config.yaml
hidden_size: 256
vocab_size: 512
rope_theta: 10000.0
weight_decay: 0.16
lr_head: 0.0149
schedule: "wsd"
doc_mask: true
dataset: "wikipedia_en"
Each number is 200 + 30 x the weight over its row's rms, rounded and kept within 0 to 999. Layers, rows and columns count from 0. The size before them is the row's rms in percent of the matrix's.

# down: layer 3 MLP down (transposed), 704x256, rms 0.111, rows 191-194, columns 128-255
# gate: layer 3 MLP gate, 704x256, rms 0.121, rows 192-195, columns 128-255
# up: layer 3 MLP up, 704x256, rms 0.119, rows 192-194, columns 128-255
down191,098,226,178,299,177,217,195,217,208,220,178,221,166,184,201,181,212,237,202,138,198,226,177,199,211,177,170,150,182,203,156,235,204,226,223,208,235,191,182,235,209,175,237,163,179,184,210,236,206,197,143,196,211,223,218,245,165,195,216,189,189,193,226,176,187,178,192,191,133,261,215,160,249,200,191,213,209,225,146,178,216,218,147,190,260,208,202,225,190,230,165,164,241,217,185,171,168,235,165,224,219,179,157,150,203,235,220,170,154,205,215,251,272,223,234,198,140,228,197,195,174,216,194,238,194,145,148,274,244
gate192,112,215,225,201,167,214,188,122,193,199,208,179,249,212,245,246,200,190,163,216,140,211,204,303,219,245,226,139,183,184,249,213,219,187,248,159,203,247,200,224,143,217,172,193,162,222,221,170,180,173,216,170,205,201,163,183,186,211,210,253,194,144,209,197,208,208,180,261,198,189,211,186,211,215,189,194,125,204,248,223,196,198,186,196,163,173,196,235,157,211,217,193,166,215,273,196,210,233,196,188,227,261,242,231,201,226,208,181,205,182,200,152,207,231,220,219,230,194,210,154,129,197,195,199,186,219,180,194,234
up192,108,166,198,225,206,239,211,201,186,211,208,271,203,169,231,212,209,219,212,160,226,182,175,204,142,214,187,190,245,202,177,154,218,198,210,170,244,181,206,208,178,168,172,192,204,114,194,204,194,214,227,191,178,231,201,200,213,181,221,210,240,210,269,203,200,195,201,196,200,206,188,208,165,170,207,180,200,198,121,220,168,154,197,228,183,201,242,191,186,219,154,207,180,210,129,211,241,198,187,146,164,160,140,222,173,220,260,206,242,257,178,236,215,194,192,183,159,223,200,210,186,222,209,142,247,187,191,191,266
down192,109,165,224,192,247,224,235,202,166,194,224,247,203,192,243,194,192,184,215,171,226,203,198,225,161,193,215,230,224,205,173,210,136,207,208,272,205,207,224,206,229,224,187,218,158,158,189,205,209,205,151,219,206,202,180,249,252,170,242,200,216,198,229,230,171,188,221,170,194,203,183,211,238,158,230,203,245,231,200,194,216,172,194,216,219,175,198,207,207,192,195,240,188,211,137,199,203,207,190,221,128,272,256,208,177,192,185,233,228,227,177,202,218,215,211,189,148,204,237,219,219,181,170,181,305,198,185,178,194
gate193,102,239,229,248,165,155,199,214,213,172,225,197,185,166,226,187,186,242,141,214,195,170,147,199,191,223,147,191,191,225,199,214,176,165,199,138,227,163,224,165,223,189,202,192,178,199,181,235,258,179,219,246,228,157,162,205,232,167,210,224,164,175,231,170,194,172,238,193,193,235,170,199,224,224,205,224,191,168,263,267,183,231,202,171,182,227,211,126,227,226,164,210,184,166,258,179,233,215,180,218,156,157,239,171,209,205,189,201,206,206,227,195,170,144,225,205,181,197,176,250,251,232,234,208,245,162,147,230,220
up193,094,237,172,248,221,228,207,210,241,211,211,209,180,152,185,237,191,226,223,227,249,224,226,246,217,216,194,226,140,233,207,232,165,208,200,215,261,168,204,222,204,180,220,169,195,206,176,194,225,209,199,218,226,152,235,187,195,202,177,194,185,208,235,201,227,228,175,199,209,181,209,193,190,209,223,189,168,165,259,242,204,257,242,214,178,186,238,183,260,207,183,225,159,216,244,190,168,225,181,182,175,136,219,214,205,167,173,175,203,151,167,184,221,156,176,190,162,238,239,217,263,230,191,177,237,221,224,198,202
down193,101,163,144,236,225,220,233,197,168,222,238,224,132,259,193,134,225,172,212,208,248,221,214,259,167,225,230,221,208,203,198,177,186,240,201,176,196,138,198,179,229,162,125,189,179,179,170,208,196,187,171,175,209,186,195,245,186,203,197,193,152,219,190,195,194,165,185,229,221,167,174,183,232,206,182,175,202,168,239,218,209,236,237,180,185,177,250,198,208,169,239,204,231,189,208,131,189,194,203,153,194,126,209,192,201,210,189,220,219,212,243,192,182,180,174,134,192,269,173,209,212,205,211,196,203,195,256,226,239
gate194,097,224,184,194,203,264,221,198,193,184,213,235,194,209,178,221,190,183,183,214,250,185,171,226,195,214,193,176,203,240,179,211,184,184,182,261,238,165,191,254,191,197,193,203,235,243,193,160,223,153,226,98,209,199,172,174,177,226,230,191,182,233,191,204,208,213,167,211,233,225,184,221,210,212,170,203,171,165,122,160,194,187,226,203,213,190,224,250,181,216,194,221,225,217,204,200,194,224,212,167,192,216,196,232,248,164,152,190,245,237,220,227,169,190,156,220,234,154,221,189,210,230,239,159,186,200,138,173,221
up194,096,183,133,191,156,192,230,190,206,214,204,173,208,145,192,195,236,225,178,210,194,195,172,125,180,141,264,169,204,179,220,211,187,222,219,195,208,226,189,185,202,154,181,204,209,184,182,196,191,146,200,186,215,227,191,204,165,189,233,176,179,225,202,228,218,177,250,164,159,197,195,243,262,186,188,209,204,151,207,171,201,195,221,190,223,185,232,119,229,235,188,205,202,206,240,145,203,196,232,204,202,162,236,154,228,136,251,167,221,213,101,199,211,173,172,211,209,226,233,176,203,192,237,172,217,159,226,206,222
down194,103,190,255,217,159,202,158,240,162,204,232,197,206,213,196,219,222,217,223,265,189,204,220,208,246,194,233,186,199,211,141,213,181,213,251,229,187,210,162,233,198,177,189,199,169,173,176,182,189,166,212,166,164,222,169,173,174,163,197,174,233,208,230,209,174,217,256,203,172,177,176,145,195,200,186,186,190,176,203,192,168,171,149,170,181,210,183,217,213,193,202,199,181,191,203,182,196,154,226,203,215,183,226,171,209,180,236,198,207,232,142,210,200,205,213,156,113,245,232,197,234,182,199,220,186,195,182,146,260
gate195,093,201,142,181,206,246,184,266,142,202,219,177,218,181,198,203,192,215,193,209,204,208,178,212,184,206,216,173,180,187,182,224,214,228,156,135,213,225,167,184,258,173,227,196,225,173,209,249,217,206,187,179,174,224,201,150,228,177,163,252,179,203,207,191,160,183,216,217,204,259,208,184,171,252,247,197,217,249,227,181,276,217,159,205,262,152,250,138,174,217,274,236,206,223,196,142,180,143,195,191,153,203,211,233,242,200,218,190,192,174,158,205,207,183,223,243,179,194,174,185,241,236,204,218,187,195,192,227,160